config = dict(
    n_layer=15,
    d_model=192,
    n_head=2,
    n_kv_head=2,
    head_dim=96,
    d_mlp=512,
    vocab_size=2048,
    activation='swiglu',
    norm='layernorm',
    norm_place='pre',
    norm_eps=1e-06,
    positions='learned',
    qk_norm=False,
    attn_scale=0.102,
    bias='all',
    tie_embeddings=True,
    parallel_block=False,
    init='normal',
    init_std_qkv=0.0222,
    init_std_o=0.00405,
    init_std_up=0.0222,
    init_std_down=0.00405,
    optimizer='muon_variant',
    lr=0.00484,
    lr_mult_o=0.814,
    beta1=0.95,
    lr_head=0.00511,
    grad_clip=0.5,
    warmup_steps=200,
    schedule='wsd',
    decay_fraction=0.949,
    decay_shape='linear',
    final_lr_fraction=0.0,
    batch_tokens=[8192, 16384],
    seq_len=512,
    doc_mask=True,
    train_tokens=155000000,
    steps=13633,
    dataset='wikipedia_en',
)
Each number is 500 + 50 x the weight over its row's rms, rounded and kept within 0 to 999. Layers, rows and columns count from 0. Numbers have three digits each. The size before them is the row's rms in percent of the matrix's.

# layer 3 attention value, 192x192, rms 0.0783, rows 126-191, columns 128-191
095:439524476505455523575414472515538516452553468500521571594559609445582494472506415443461451491501447469495479488515458558543398438474483406557498481563538492510540573560491558522516535448489558
109:538441598525505501500431479468527550551470524523574451394487462463509391480540540471529595535441504566549512539559520507478546510432414455465507446487512512469480452630423530433479440578476536
124:482427489443460449531496529516534497457493518487534511527571456446550449577486428516495464570431536562446593483470444543495574478477536540484456425477455532429504565488551510470539523539546536
091:476474548453467543552537515503501438480481549480492452539459589453642590500448373463584462512558457427541396503487526516526491478527503483551515521574556494501435514513485604555482493430454462
087:477480508469489472427515482380462435467481473538535494462427436507487525492502402528560473519556422479545487453538532496544592499433512509393510508460533579473466532543457540405557488576471375
118:495434474498476556489496515469473377528552483537585459432527466432585540402509430535525519518506543596463503532545556526563539558497543452486432546472415525566524543570559504424539540521499429
085:551470524490507536472562466531544504490570474512395493485475447370459503528474511490531523451583509455505481510443508414471472511509553545513530604454483499468461548511516477458474515487501460
084:494504502512521439546426448583437511438561388412484460481518453483472513516473504469437538495517478478494477494598470453459482475460367435444509540503521583535513549552468467467401420566445589
092:514484505528497528498514472601522530431562455494395507518510403431608574448508458563437419560493503379517513494555365597440410455494453539507525506465487548423480607491608456530431583439521554
092:527474465398506522510514533492508533452497529407453490480507639422539527549484462507572480495518400468470541374463554533539489519557481445459530593595525482591565556535511516438489469489427489
092:529490384446449447461436534446578556511479581474464602529470533530415473565501538478601498519544479512548514426486469540585558489507540470498474494580499555443522469480476501432479474527480517
109:501421467451442400508496466507501486571438490393489422423529538527520477593527460496538465530458469555490562352478488551452460473501486466511444488647451451458505432462488515589469431557527570
118:450517533455485607526573394389518521551463540549483487479516549463506589526535486506556462433569517524441388427512497469546538480581589496488382536501451563502552514413503505555524497439537492
102:513427501555389422434489515554481438477440543451493499499512515659473509507516497532440573538505508602494474416626520496479517536517417487488515498471438426541474423527547454579488436474507489
108:468540467579515553526432459607531510465566426465566597603568501492467449430545489453440431547561463486524507584550464519475521460513488452495551549513569516468534542567452503457424488470478544
118:513506471511528491486509514487533522477408476531493456452485518515514484406484518461546446486542442513526604475362444512508522474522438566494527517589504450423555585606429508428490460564454393
094:529513578475508494534393487538449403523553517512562480519435444500542447453535476614461465479541464475544486577528533464448465500430513494472538455464536447540539391562364548488442496505442490
098:483540455576530559538509466412501374531508506551461597510491475564464444478534488570441523412389501522416433633437502473477482550558508602447507461433485508383570556395524449567523561504561489
090:591507522446501398517520517543442455461465546463361460527500503439514456473475464514520554492463500499579586485425461444448504510503494544409396539478474608466539563586433463409498478529524490
115:540485433447516536456599507373574479542532554482451561542486497394524476544470482523550482560403513455528487507451560548511463479511519564556539446484469430438424588352591584493543539543483447
102:437478473566544504498482636450521513524590478470536498410545484543521559565528515541599543480504471514543500557505510364462496528457554583485504466417500615459457448425458425488451450538493439
090:488471495501569556522515494504523497366568464612535467571515584464561518469443461415568457529522456490523486509557474617538503454457518496561566443550514450519489641485593513577505589532433441
114:600438502545512543461435531524501540460514453491521497427516476589436533490438529428575568552530524543505465487526550577594447436483493496408495567423448549495499421518494453464555445492442441
096:496501442514531580492550556476500572532513453442555547602534505512486427552592545488434472561420541528536507523529455477427433466543494576485520457540493438406537538404527457610549536453488539
096:523528525604483420472416519553486464524510487502364510499515447594483482389551514541473523476556484538576551490514516396426463546456415499511565529451479434529472445596411470506393448534468498
092:516460488488524560575391410478482421483544438560537516451530472533408499420480532520540503562541517592464492520495522525549504509443555507560400529443482537462579446496594478445478456504530482
079:604519460462525540588526524495543528504464555504537447477549406476522468515509577619500461525353578627504502534406475449522460495529522583519529426520447462423558481495543473505516515499486485
103:480490487498419434409486519566453481515595512476527500418531442468577466473455516511435577515504450494514515491459542466421418476513428493453507449471431492480524506551541397499470387516551508
103:450502570441521549478443534486399553470500525648555528548478553522549467475459438470523512498493556529476446460423508572523501494469564477447467530475479538518539392569576509523601454496559479
097:473475550462508566566513481531516518507509501482595432557547577470480504498533451554502418604493447458487471514425533457544525472505556541460488541523517523473578557477471452593433437519497596
099:619511544409488453513526481586590603540431553545416475457465518478455512539565498533473517449481519499494506499405446472548450539537583505493523550469533471494521476489510531488502470518493488
100:504522463464510608449480522500531491451506504448571529461428500406509583514461514570509479526558414456490536498514464525545527415485540508489572444457591547477514632508544555401470493574385379
114:488509479460548588444499505424459474503481564549582581481507448456481466428482427545574471520397432512423510557425495568533548522554516570372489501493497544463558586568604505420537471487557397
106:589490470458506621479475529554527421490400527411508452538551443574409470575469533505519520489412485577465482507461433483468569548503497501489524547494575461534554531545509491513445473579484455
097:599478505508499527406491513448607455518482451425525437529475456433492415496585587440580433467535463627476471530512492527484541502475551515507450552490450461486435486561508502400559493516419506
098:429431434490400472486546549567496527472518493465519536493564502573551596536505484452472556566484448521538520473471502493544509503542560458517528465533493555466518511437532465540503483481494506
120:423551458493546488476439521446529517484487542487514500484566630458522481594474384514578429541551479483467582374565471473450521505512523494485445469523483534523438485504515431485535446542447528
106:562441533476523411533586432575473460438488524530479515481518492392615573498512430513433479468503394464546480523469498546584538432432549545457488519476498507532449572553435513477512522567426506
116:505486566496467489533487494503458579565568514562429470491452494492460523454507494500558511555633560497571474584511502426529472559474439426512476528488518503522472433554482546533502478472514485
104:508475456494457421479507465465500488453624483545458547469485438403471566580484496537506509461573442466505442546535464503556499506400547526527461483383514603580448531521534440410513477562492503
107:459555522476388476486561430520519467565469594416583497482528533379479406508578431565458404446424451568465549403541442570501469528526472446490496514546463402467572444590488460443437447556548547
090:453465550523436556516495523423452529521505457436590450402553555512509532428524611442549454514582487534526456460543557449497548423513547439425507463571507561475540459521502549452495464431444542
095:541519517449526454488483492542463464428431596529491488588492476544470479486433433496512501463414504539503524517415467539558513474510542548429471522431493572476557474530490504526520566550493445
085:553537468452514562470473434483493426485509443475501508507501475453517455563435492529428531491472491521418490377628495621474478408522546555522449500390464430490449469371536549520623557521467479
099:525464481540483501426461513512500516484493461417489529511479504578503566480464493446500511483499427366508465534566515498529508492557426475384542563538568636494480590513435545458425547405523540
110:513580448485525432548449532486390453466502472490478545531475555474523401362531542516530456453396481542462530545411527485444466464481521549503452504514492535485526530564448542517463510495503500
107:468532559518539548499564463450574497502497532605510503500468517499368468441587483531477529460486580538459407618493588487590549567457483511570551472395488409567526512443505471557458511484561503
112:594488565482514564440540475625455466467454439401585488579511486434438522419459493467453545579435520499529499498458512524561528474433481516443521553502576477511587555512493532503462479572508460
104:501493397609487534461551528483489489496533425511560453479588547484494456467440471468526525554433524511450471465423568490514391459478453558524603481533439399496531531475571388593502460527471439
111:490438542521460485482483578527461509503513464516461484503525467570539580536550512487448559551536529485572451445554543520538502533416494530473478520466466494568475443457544530532586474446518488
105:607467474450529609437497463530614568510425531476515540520581486437451510624516515470521558494434483524500526405503451581581502494484559539500513515518528440525449488356564553523535501571442474
089:563411423545458488485465526560505473516442465467529556489564470558533496515471499502415487588453431461468492471439494490437469543487520454444567571563478478503479465570483594474465444602489528
101:505514417472454452544462541476448466468501454505446451499518438496532487536514465498544554500492490563493489449528487474529490493496521560471444483546444525482454536491594504552519500492435389
090:528478598482591500524464519609495457445415455493393509433473540528516545467491477522475514522588468468500628521458530440464507515520465561492481573443524480519481518508499511493528470484456498
085:512444552472482529508491521480422514551472516515440428510487585544445483467457460471490523468527494512600488472437525466435418543517501488508464544551405498534559486502557523621492470549508497
111:549505523457525500505414567509465504412478476557429487495510594549463494487394537440559554495607464388517543474435516472522521531458579472440476580464505587513485466470454499536541545555458502
114:555476518446471444414504449492524423502505535477361538427482382457531569557500488562490441391608374464557506454493414518486541508487533546449472534452486545501414511546411487436473509559475497
097:448498551582500510516504528361573449562506544473541451487483566574547502536489438545547401461434447450446344539484544542572515517438489477414526449445499524458483482522473518547478508490499567
105:507452509520481529489450566538476565504517444471482531511580482534503536445457558480490436522546568555497454547369498425473460490579468491439563521545528507450554444555604499463554475427552507
103:496522456480472467423466504535498460456478506559510472503466436585425468538499553535478594419483530570432488488536451485436582593494507506476550475506534447553481466511534450504456502533507462
104:425465466488413450490469491527423500449608534582576549444582539392619582456506452537530455577535537486505529447556514548523429435471581465549452410528511554533471459531621442521526504455558491
092:521516531460554541434593443460504496483483509531389483495415431503467585486476488548519531362469444464501495373537418551510545489507499539476556512412506441533472558510477463499447559486420418
097:496557604516560515561555467477443447498518452447416478417426548506498483420583548499475506384472514504446551520523534486432502526611510514453524554485486477510551588449497528466438509497520463
099:470549442526480450514399460467534419421479415535410533495488560524537526457462415498548517385518513510415528453482539539576501498510516473567457487509469532473422509365544469525531612431519458
114:547502514453459379486560495509429387473522536440488519565422466477424447394504507515455466456505457421562579570465558530483509538437519437496528549524537445558500548580436564432466554555479502
125:516539517577494473516539521502440437582513502484459480453394511611511449401499497563465553496500477450448494515534549474412439517527477465482528606426456424525469443557417496548470535399514494
# layer 3 attention output (transposed), 192x192, rms 0.0513, rows 126-191, columns 128-191
096:556550474511484485510572598424471470567489474444499456451520470515446433492387436502593504521540510531521521552478477502564620552491512512485482509494441532560532487453438554502491458527463515
109:431584398433478453517514511530490497483508601474475468508581540599497534576496515539428430541464457466522513501479503477486475548537515555495497575567545508510377548430530458527534521515483490
118:546533452464484565478507543541523515518429508533434534453379527464437515455437456417543489498522448493568453543523520465559450442563519441586548619473577539484486521524456548515527540429477537
088:507501472516453456520453512563450550516483508496506552517576491473422422452544441473409549432452498604396561551536500522500601473448481497472485508541512422522502488485569455532506442484465503
082:483496476460463525541510507516551609507572631595482467540512602539572477474586478521476403435543484511451554497447467489480393490503517483517569448477518405460573526477508481547506537383543442
113:498534463465535608500517542500527570493511518511506520567501541606493471503520631541477437449433483448499444458388465504483484421508412557506542497526565457490562382409420509568483471432512536
087:477466470549482467505522487580454455447396387493604541528527568547538536433525493487453565551455465542473470480516479521580542424574479424458498389494541469496470477415515508567500619466497546
078:515495423497483496482571588540498509558476518518533450538554613509468472575478534427499441544558472518485485467480497537503460521532613514555514464564467510530427502434495565502497572533521497
091:518543469504512474481516483498528446537454416443551438570552559521467446498502514407527483524545429623507466549530525473554573470579497514549428539522570504551498348513438510479492556447473421
091:491448511597446538518456523543536460496534445591533548471492488512391484533511432549472508384507502506505507576556536639480455500394578451482537496486540528431464454379524529511471498502544618
093:486431565532462495485496414567443435483504471480555484446487541518545503453506450517507471471516564430471564560551577518504423520488520536552546465533534455480453521470520501502526500528513491
107:455482567467549518415451487535502567484514477539507506577415518537508538516461492400502521474518568443454437616579519523474511582474486469542567511465575570512495533418528535497520510491467447
118:501427476530507505444462604510483548454530506492543563550470512554536483471491517536496554524423487465488579540393533481409567447515419478447575414438492445519522489552524586502453431568480507
101:512498494417527553492428418523498550547485435461498473451517468517562557596452475446579469512467526444511546475443508533351412493453529491524483547601625568479398466490454551488473498517565553
104:562528492479504541535590506375528396552430379478435438533489571473481512520418542433501470574500516532519448436444513451522472524563553532571436539471383498556602493439560484510548652451458492
113:483509483515460549589566469530513477389570602488513560500537455448446478491559515573435507426481488427519495578617535492527471521382605522502492461445487498609489470389520476467529491451583602
093:430521480512487551508510518301522589604459524462473442454576531525498465559513499430462437554502539570529422459469495484537446546507491522448538525496435490528543565472592394550540475496552446
098:506490530486516439535501462477512584529409544450622441467491444510505554464438485485564511576580539499587542408489495394542581400497438499537513518441429482549502511549415563433542445540502469
091:465454446528458478482543520508522508479585560527571514469410536454437508510530501492453478521581426473436486551587546501546525406438582476582570490580595525504434527494513472489426537521535548
112:498528551564462468594411446634460489441437509591543523444476469540458450449602447566387513390586459530482462505481518483564635500478483512555463520448561452483532427593509407492488443483520469
101:531526584490484394465535510509465559444525656574497453492461521406485430471606521418405517464477535492519545501418531483463501554436462496518534474583424500525482536586492514538526426490471405
086:517555498464449528499454552490520522517397424470447535498507444533483393530494459517415530466485513552507425495464485457619567538581504518530438494387481421540645450478483495521577544405515541
112:455474521435505519503509418509546492484505365501511443537497521516544488539467530516351522494478460474478560436504459501455492594610532471523421482596560415514419612492465566523457683497499471
094:552527575507491387547451487424493490532492471483480477419398402489484543469465434477575543515529468499576464531448549457489591545503437466530437527355487583587570517618418511421447522570471496
089:516535495463504511508539415469444505521478518456605442510585543453534516620570591424529479593499541452510452528456500539441425485440532504474484475602479570541488492408492457502539508466605489
090:422564483472571590472521527485517576498439440397479416569495526568578492531429567605449410419407526410516447460411529443470488513618479547460543505475450473554500495493413501491551581475552447
078:484509520535533499487494436448483465473467499525506561429375443547439465480524531474531455490516455471637438499530515517525480482499453499541464539407548582578498472509484507471461480508511479
102:494508459460513431517515502563506571528477529459511458388512541539515501554499456463512483499500522530536543538540454494498530517448556463506515508636636544507325433505385543485479460576515550
102:463466422495483449529519495456583556520504519402446481450552526520523482517449527493494538453489513461474582490516473467535548474560494456397567483588537443535436569447413549511521477540432533
092:491513465520477457460495530454447552568474506486434546483427474530547483536462511502506508478374487509567578542550523463430508522575427462470518505453536584504558488481551492417495576444477462
101:428399487637482496479469551485473382480538484509544512470519543497513496505456507516544512527489454541554561539616534599557555446475412429379405504562522555481409576519495460544495512505393479
098:542504462483457500542499550585489490508512568595473491491484498524458382466554400557481409450548479580570464531458539548440483494516485498540447417463500531468553425493505424484492514474672535
117:487497570487467413507491465486533529462514583594505474456471466564491468533507498594440459434564494543577539478556526437495514397511515524505490476477521415496462476474402438443496461502493542
105:549506464513494414485504446464486510433485430590516490500420522495484560495501561513581394483512512516546511419509657490506393427521549501509520529484511574504538480402509453444563608463524549
102:510453493468464522524555436487448487443551427585506539509444566596512603475463520548389522489506515455453472507518536535555444514605497553482530444452575484466630511368530508568495694443519514
097:591536497468547483449490552565585471535508492493446473441432539375494426427465431498639496438465567438520526536531496550460447546438470488583479584536541502476467452596478570456523490447468535
115:500491504495436475515492546552457526506598524609438509501441487474454599549561513446405541438509543539515534568434555515457531486406487382477519513577519636447478580489498581526429449547522473
100:445514492466514631519538509481583496556544524521510506480469517548448390472442499503499511559575520495495467386548447523550536461540449520613483495550548451462505412497657472547434450327539486
111:436483443497503505445488581486435508556473534418572504415553534481599399565590529536449494503391483516550451555431454565507511498476426533409490397538497461520524512543472453552516460552477515
103:489525441533484541456526594550502481572469566593551476481535571571552456506466524535500464503503475540573608434414476604528525510585459500467481520580492513410504508567459552550539467435509433
104:492437489505553521502475476419529425484543514560439531472470495669505575519397530440593459523534536476512496530524608481500547483431514552505503518555609586527433441365514539507434449519467545
092:478503467427533524515545498505487566525605488495390544518417511556501548488477406535468453508464502472431507572476461492343432585464497458516552445412504515529512507480502551475388529546570479
088:500385476511521511511507436449581535549515479528511490488432526468500426412524552420449515514583522497433486452570596433589474388485545457574589501598518404513530609466557440518511556459479428
092:529504428502508554570488476587570524490398401506461491558526527560488599378449494468499548464537464495461498463461580508477552467623498449493525552533544451509492532552545536528447599519595508
094:561521525508472459506514511545548485509521439501516427585557571468483495486534456543477477541473488544470601497567519557431416516515611535574509544500440357475477467490578430479517548477467454
109:483487456480519487537545444425542536526541573416492518485479376527480524550373464504456479541560396455503457525605425454547570466508526510511555484462474543576512526464451539426481511534526549
107:488474592528512526480455523438419479515437546469544504510526424554572468559453529549492518560478464530529506438423462430485515453560426569419436483470461490421550496568457448487583473481480559
111:546484414475507555510532504459573471495458421551507520531434512570589390450481512482561480540538437500411454415532492459498476465572568501574505493457558460531521466464582440478471717393507541
101:521567545506545478543504430504530533448458487521508556509517387582541557482527503481411584451482476453532556516477455452507575580482536438503480526459580592506496487421444590457523577491521544
102:506549551429497498484543501431481580504575518418525432435564487491540496495477428524582525427542492463428579511435472506400461570509473513491517484526523509456412419594407528504420437492561548
102:542522574558467460531473503565505409375457357581469473514457516527460507442525513494486549487566493522471467505500586523500504534552487479522381502458471494497478511578530484470482567466497548
095:483532514485531490543556376473554485480539410480492459574562526570492590521459495487520397451583511507524486385555529515529482515505498460540468543526557550485412481300566469517532585368446454
099:525547493520527467461510478541529595494456556481516485409482518489504553440532468454528486452492463442506506643537491534487406444516511501542598463447542481548543495527389579472494543529544616
085:443538487491465565495500561485551513511641463495548444544533492359423550560563510596394535435460527550527401511570538547509523456437477468478440480543452540453445551510489449477465542444615546
082:472464478502537426415433534497509588590518443508587497528474485538534521548577525512457510493485556496416464528466533588450596513432424441479534468469541515512538597421478466469522516518499463
109:460476414542448447536553478581552541454527396391487487532500549424546539435577502540422541455425483495391532530588519496552443512500555467460575448579486440504446556452505522494512586486483526
103:464508458509468512499549488566511533502502495562605459543536646533496501459549554505512491542516557527549522466542585616520481471498469521503501453589517433497501439447557505539518407397580424
094:505518566416472433494484458528393603463491631506480493532534384519542484477483457476455557518543580502453651519515518439390485522533501524534565498559509461452523488454525507486504417448501387
098:497456511497518477507576448502436536568460416458548484454399538465526432455498476475525530497500540472563508519535491543491475509478487439470483467490517537526493487424403500533486604490455454
096:520460521538497512485413491482546510530392479480494495480555517514499597598477518425556423564510495539583474446497499556540321456528525473455486572472455553428481564491458527512655523507485594
102:469549463509545548470509559537543526574492527451411484490480523593536416519474501472540492466468519507486507526454412475481568522484448464488485553566565526530466414581421519495413379512462448
087:522484439504489486505455493566534441446502527561604545518502562501511384467585505508567495504512516530527435521470540508544459420479499543556543396535550462460580383432566482515533458470611542
095:483449507534511509447428563500559472490507494537545530656490539463409579563480533477456544540531471528501383556508555493480558431480469514542512487417410493519559516438487483487495558537527517
098:507552540523530572497537497571536579446438436448534462610495490427485532436482522448447596535454501455415482595533401478510464512489532544520538515485419457506551520517423631509560528520498577
116:488453470505468550538538465439519443543540456553517531492460514538524499549491491575551423538597493545385404401592400508593452506433565585559499461455487490463578454393548411479482508451542546
124:436476527502570517531444366469534482477541475471494512554575471474526607571518552471515464517451494548467460477511414478441503444471502464445557463578549510500542484442557466517449472559490413
# layer 3 MLP gate, 512x192, rms 0.116, rows 0-27, columns 128-191
090:491488474555458573605494469463497552553540465515502550479465425475467510421574558402509510471514475563487535539464391496406558411468523499495541455452617493516498503529462535473444437395481470
090:475589518496520506572498501554468442451511480467581487498558508458577437496547480451485510522493491471570473513543599552515502450533462464463484486384555505434372453498456483458555556528505541
094:534509399486428573483440593431527592532512459531421615593478507559516517580460421549591561478520473587449470594522512515395480406514459459506536492535617544478551464603494498533471426447444506
097:486485454569547450444529427546571564590398554549457483545486598519525572438528496555427420559475666506537541522472531512500478519431384561486437592509574470476514548470459509505477423510476459
097:453468499456547416434481518440473545474573525583471492501487445529432508445501606542529525507502484528362625484382548540518452560502546540493480535498540485506530511496540463548393422410450482
100:485370474532573479550534578397460511544496404590465417470485417551614416481451463491489413543441528491451518556546530473558515479500521510485465541530504529524553557478548478543529458503444470
107:442455412521556453492533485595481526600450497541533490507544533432533492479377472455482398477512458552507482543451463420471588504455472440528473462468508648525525535563518536485476520522433441
098:532430438493487523446533540514525471527514456554452467510546502583467453573536472455543566475477430513499455557507567418525538448564522463494463442429463508436498444465510550533495433461550540
090:540523466512408574586566479628539523504476562436514450457587519420454510441496487481460425480538534569591464562468593431531472592579578522542455545559580493531472543425459552480440530473545558
101:530439585505499432546518602365518489492525419416486527397523501426500456547521532488543472522531512484542546574446470480557446493471517524478518583513524578436479496371545553467497543517426519
101:496573478553432457472527409546523529453527523468517435556433458418444577482504459557482555530369545557482465634472463578494454514563458586547603406439541595520539634625483410498547459493455515
108:467463415464513535555523427483526510537500463478577427444547570512541524506514530531532433534546483401515545477495574504550505423510454441516490487551542528460489485465479480519505546520592472
089:476487512552377578532592508485517541508551482485544525416499437463454572498486545446682423451540447574432523505505513517542450535463555487508468584578434508481524446471552537456514503555594526
104:487540435499428485598458540488481493456484419438533432509411513465510619538531554485540439508516480550508545570517511563504503464463553402546541571465462470487488541560513422398454570548465513
108:549462530500496501513483453524382499463514485532524493393487483421486552546564504468513486485421449531463472478461521522571526432471485548487480580564474447441549442452536560569549468445499479
105:517498461540456469508490549527529401551486587487440471484579536514526464503442584518535517555431425494491453425449459487561483428595474566539513577517484571428522374576523493481503481594470516
101:437547508475595408482544468524492510550460494405507451449471518402441503473530536452479353512503481473530535508434541579563430432541520509463569516545459505528415513509521457589616535542440463
096:521482514542425493604498487532478533494452509538431505480472463433475593491468623453540493473514441470567514534510562468525426552412551536528451526561536421607451518510456510466475472474468469
099:453470501483489588470521502455505606577553520540510652491507480499475509430474531500507343550398447613510527444536506500490535559529579493514420479570439432456478489539442486494428481482562456
092:541453522559483550463440519513537494504483508379520536468535432604509455506544469553568562536473517568516509448541471481576398523547370512469574554471462451496502539502463585527574525553461494
102:502450579524540527515516478527529404470562557435530505521581534455569491474454552541546549418422490535480582467572505541440493522533486593509519491588456444467440367462512475481472432512571516
129:393461523461519574449409521573535553461545508456479466496544467458553545500423487492511562423501450467378579554550521466477517583536526593567531549511432419469511446564514498524473401512592542
097:460477502485430485488480499455599521469538589534586466565510553475414578522471418466439512596555520520519464499474537562418558491460499561511485489537473476500443477431394448473459554464447489
102:426521514516525501527475494471530466551475488405532463513633564487481495582529567517528494490513405450483533349486490547549458475489492544484475465469454516436527472482450395540540511483471390
102:577502592510489502576475461489569523408461468466534499456502483450516501432568580484553438456479496541484423519510538549516441600411503585525431401539487480468532491452533468425476528509448549
099:452468430499540517457470504513530405495554583506481468505511429397424546504425519498509467448389561553513502555486580506513543564493520533514478545557528534440460503544361484477517502571567439
104:437474556594518518548474509541498477493598454440503388497465419403512500507418534421567500483499548506482575491429549482549478548525436508508583472531484438436431424604543519459560392477525516
108:504501500508579398562628354449415465483477476490535492549506566505455565491532494452540448514449424526529482440488538468577503462551547527402446478554483533493411518449500443440572605508487465
# layer 3 MLP up, 512x192, rms 0.114, rows 0-26, columns 128-191
099:609461606515506561438501595479498429473444534502494533556512469476482477529521531503466505522472507501440462544626537502469550633397466520507521560432459555478497416454569461461477415481475436
092:518462507501513503578532479406483556467504513482432509447435448533470594521535503567527433518550472509530522470446427500575467443527529537511415508580590535492492454514494585389514536530481515
090:457477555555475468467434485469541604579515485427449480508522464413437455593514575540547478456439618557473514512476403444477584397564488490458514462516560436548351461551507432491396451515514503
093:549582595532501503481435556567564427447588472497509493394500527453489398504577482453484461468549446492535544521506613513521489480624544356520432508360422572534471425582575454516548549446590569
095:620448519496419504589488505446536519463533596590464447513475518393477445501509529551567560455494514500566519507504492511497505501430471550454551423430460419433533502471492559433494476463380517
100:566469508406570499500498555470527578476521502463466551499540470459479482530477481510525517421421480554449597585481486593431458438395510473637567381447493455548485489499486484483451471499562466
104:501449426462495502470531615563493479540516517472515462428506508543379396519382449570519544490597457465526519456439382524533578499473559493566463558475478533578534530511496514580456599463351447
101:423536511576482586520467582551527451456468526489492559530564424428406511484501524545481483553460466418502425577532498393594605472517541514549501525480439515615488434511537479486510387492563472
097:533557547598486529456562438523551562478579480512479556405510526519471453529566512462495525546533451559535552451536528568567487528434523484526550469484451568519514514455551559438432424466623573
106:540436437562595555534486439544451515581416547550499571566529560520580458424528509492485478461511512571460512507542509568523554525515483485531395456455567565575575479580557418478551455478501467
088:541405578446519568425503531540500486525541449497477608425583519513555426546454449549510469413547496453472531466544518433491542461452528493489528460541494471488441401527546548455514488527458585
101:472521495510462402441524468575417385462483549400452396492556572550519452445501487507530527520458413443468563514395538486467500534515493532461474550486544502516463462503474580487522458555488412
094:513420566397554539417424481494491427524422593598510467534528504502550458540491531517399583477472550432521498449462446443480505443497382504483532481473464425488499608513506465511493459383378545
103:534519468498530517418526446513520553523510539555412511513575549511550376470451442490429510429477457424535464449488512506507517539494489581490502419476504511478484428470510581600518442440534461
122:513509534523510513560479468411560469557502487449567534520423447511480393444532490521476533520480521377505574492529437351529494579521549471566499507454517488523551436483557491432471503507463511
116:447489504424483481547549412478544539428510440521463483512474517507479494530507587519467435499486507503469534611582477467562570450553464406524546495574507529588485508500540431517419519484461557
100:559488514419539533434561590492567536502512538588485470467517495648489532461381498554555485571487522429458459454503508423520576535386573436497564517490531492514567539499426389472504445512410521
096:479462408574567497543493517534521455477531483508571525431498485417382516524525512431528545516464547417546459441583451482515496465444446592539506444584516480501488554540529566526499544488532525
099:444511458521530498497470539412609542479540508560529430505416519484403582616520438534557563476453522438493517566520566598507434554496404537425465469468499587521553503539487458512482537492526511
091:525512496493522598530468510480468481445468423514465514536540433618607513484498478539469488447476456489446431453472553484470492628484393588456453522583372505473439488565502478486556496506552469
112:509558462447503444504430454515558508423446445460500398565488446573565534423480521524455546537487450532447560535577539519475556568530474438595542492546473479501467464526516435470463567539459429
108:580551440515495460568586470545472438519448467553566504512548537553472441450567446444503492606532515468581472474505464504578547512507479482466413467507498546540495553462484549407490563499386428
097:417589426583490487555520574481616495559565533409378458467509459551454533516461498506456439537451568541528453516571496549489506495505542487537377603468474593499488431409437441397496620518519515
106:446476427515419483491495444468524496494478525485533465518530565542555576422448497455457401496565458501521402557477532572463508409523524463529569480562602561536474504484396451512443578482505479
093:515531572472468459543614437549580446421437517477520455457502547548561452448512573501403492442488518507461400534467486509549494524487446575439443525604448483531466607519531486545510485464485531
090:471472552487422550555545511445472529526523421540496505543477570523551536478529460472450512543576489485479464425568418499514383486488424513549426514485458516561604521491638571574488561408436493
102:564568499519515465503477541526539512391511612534520473472597570532568470465518418590509515499590505516499461490626554524528532498452429504547411497505420455480425539500463495502441587491455447
# layer 3 MLP down (transposed), 512x192, rms 0.0402, rows 0-26, columns 128-191
063:528453526466510536468468519541457587463541595497545531559526600484588563475481510473428510467463503484472500393524505529581546495409549530547480509483440619504468533501440495516471510455473459
070:455431491578513530561580473482459486533520464510482547520478450579482545480473588518543440554435483427590564412450400480486487445454537479562519496482507535577498405528519493450543456526406610
084:520433417568530472471520567459594543474547502595418511482464524468507438562542560537548552521570513573540473685580455450602417568501456535570489503587551466537480451443479506474479568524424410
076:575460450493537460547532533526525571555419528569528462448468541479536492432457523465490518570455586574427526476468522400530502467543444483459477482588589477512540531467539453452439475520511508
091:510509509448489529538461556443446460514504492473559446531516577394564452487471364592544478472477534499473502445553492484543410446443439507508577391500476483513481518458519552449463460624438420
079:507421490479524543617599617454537527480567444508557369526553484566518415499586499442530515519454498464431546583450509434523545530551557515503453506504545510478554490550490515467509445491447500
102:510531527474598440512580504499518573509538512540538421503523519530446478422377496494521507485528553518517478551484475478540472504526493480516490507533624420517457553450579557526494440528392426
060:439454551422474645387563597527470490448516485594517515570537473449572510488501501427503511478482567498550502487467461419512520513535524476439522509531481465439470458498498539497502462496539553
067:445538449514470547503583418550508475482525474542484491486548509540414462515513548497464514551522517641524441470452518533545511518432499477468441418515368510462565455501483521404515509488582557
117:542558457532536542515523368544497506620420561558482458439568620540542411407516558533454540433441498536478508460523544485524568459467498500491385472524518569498506519598488403582540542505468499
094:460441544456560510498441547460524536424489494563522564417514505544595447448521520533409421520421440481487546517551482502545634445523512486470449584566518478523460478549501480535467465509522468
109:541526537597442407621559494519536353533467506471473581545463503461508519492475497582410569461497472464561476483476535519552477495490550500505478573467540554564503566428401428508509499536473400
105:516499531522566542519413449456432460535454529568565397533536503484504564454450563502464478507481566540551531437464489458499497542518526538523584512503430506533492626517482469565463488326545584
128:520547501537457473435502475503514565511553493586437455515414542492585409456535408472481519504557450498441446563470475513539474573535525481499577505474573493509391459522530541518462529424524407
115:515446548616494516533495421419501436532565438495510504539468462521541414492515512382482521417482574367519543493537554415620400602527513470582401496483477470617468495476472506527535444551475498
126:479495483492486526429510506432529516452485537517429468536475496516466556516469571491437440348531462534518450418504514460482572499486543404413487544554494675512576485510501443567538501489521547
090:494547509481557466497499477470597490485485519539440465475528511622521539467427424452582400582560587496477492412491525466464476527493367492534460502407483545490586440459468506531505439593527439
101:467520526548537482469570420546520407536552489523592490412538442484389601505509569447579454539423491493546515493476470600509518536548515571461533419498458529526517515572490523508459600470447513
106:384514462502568567518516543530512543426502548542629564463428579478542582506512428509530554448502545511472528555518533455558521559469541474504412515410483536485413454548472524562424504502536469
058:477421474515569463519533426598516496476475473526600497412461497435429539560493517524493504517569525475542538606481536515418538443530535508584496482488487503584592424564497447523467517465440557
066:545523562500462493476397516478520514498525406544524494475486424622468559484435595554456536506505471522534431528532547564531541549407484475494515573487437450511477487482478446492398555556481464
119:461555473438503533442512485551500572488525478497424489583553513555471607465455546502512558515474419413437566457523561379574456570431568516485541449532424519563522449498458500595515500462558481
085:470458496508481520481467557390536509533518543537470420485435540534475588604526408463427391606525443459537504481484537407532511528598500514542560426511540534485538488608535523535432452498433576
103:550408540484481502464513499560503399534466538504447509476568498491530595490460483564517565474572471453555573463555560484514537546494495511610456555444442500444513472486502505502465514493453494
080:418537528483420527499587442528496545555544552501490484586510484475471455531520481535439463535572460552539559504505418435458472515527545504413511601494466447482422516501497491614443548507503495
103:486501510470498539528507540535502495485497490406480449477530482462489585403533452634469524479567496513436591616487516562515551497491461547561491580531505483487531482515498440634545509434416523
103:409476434508512503504494503605491493494494465497538547519500502459460435458426579528516584496413470636505482484585543438581526551414511456564486439459444545567502451466473506547514410447612476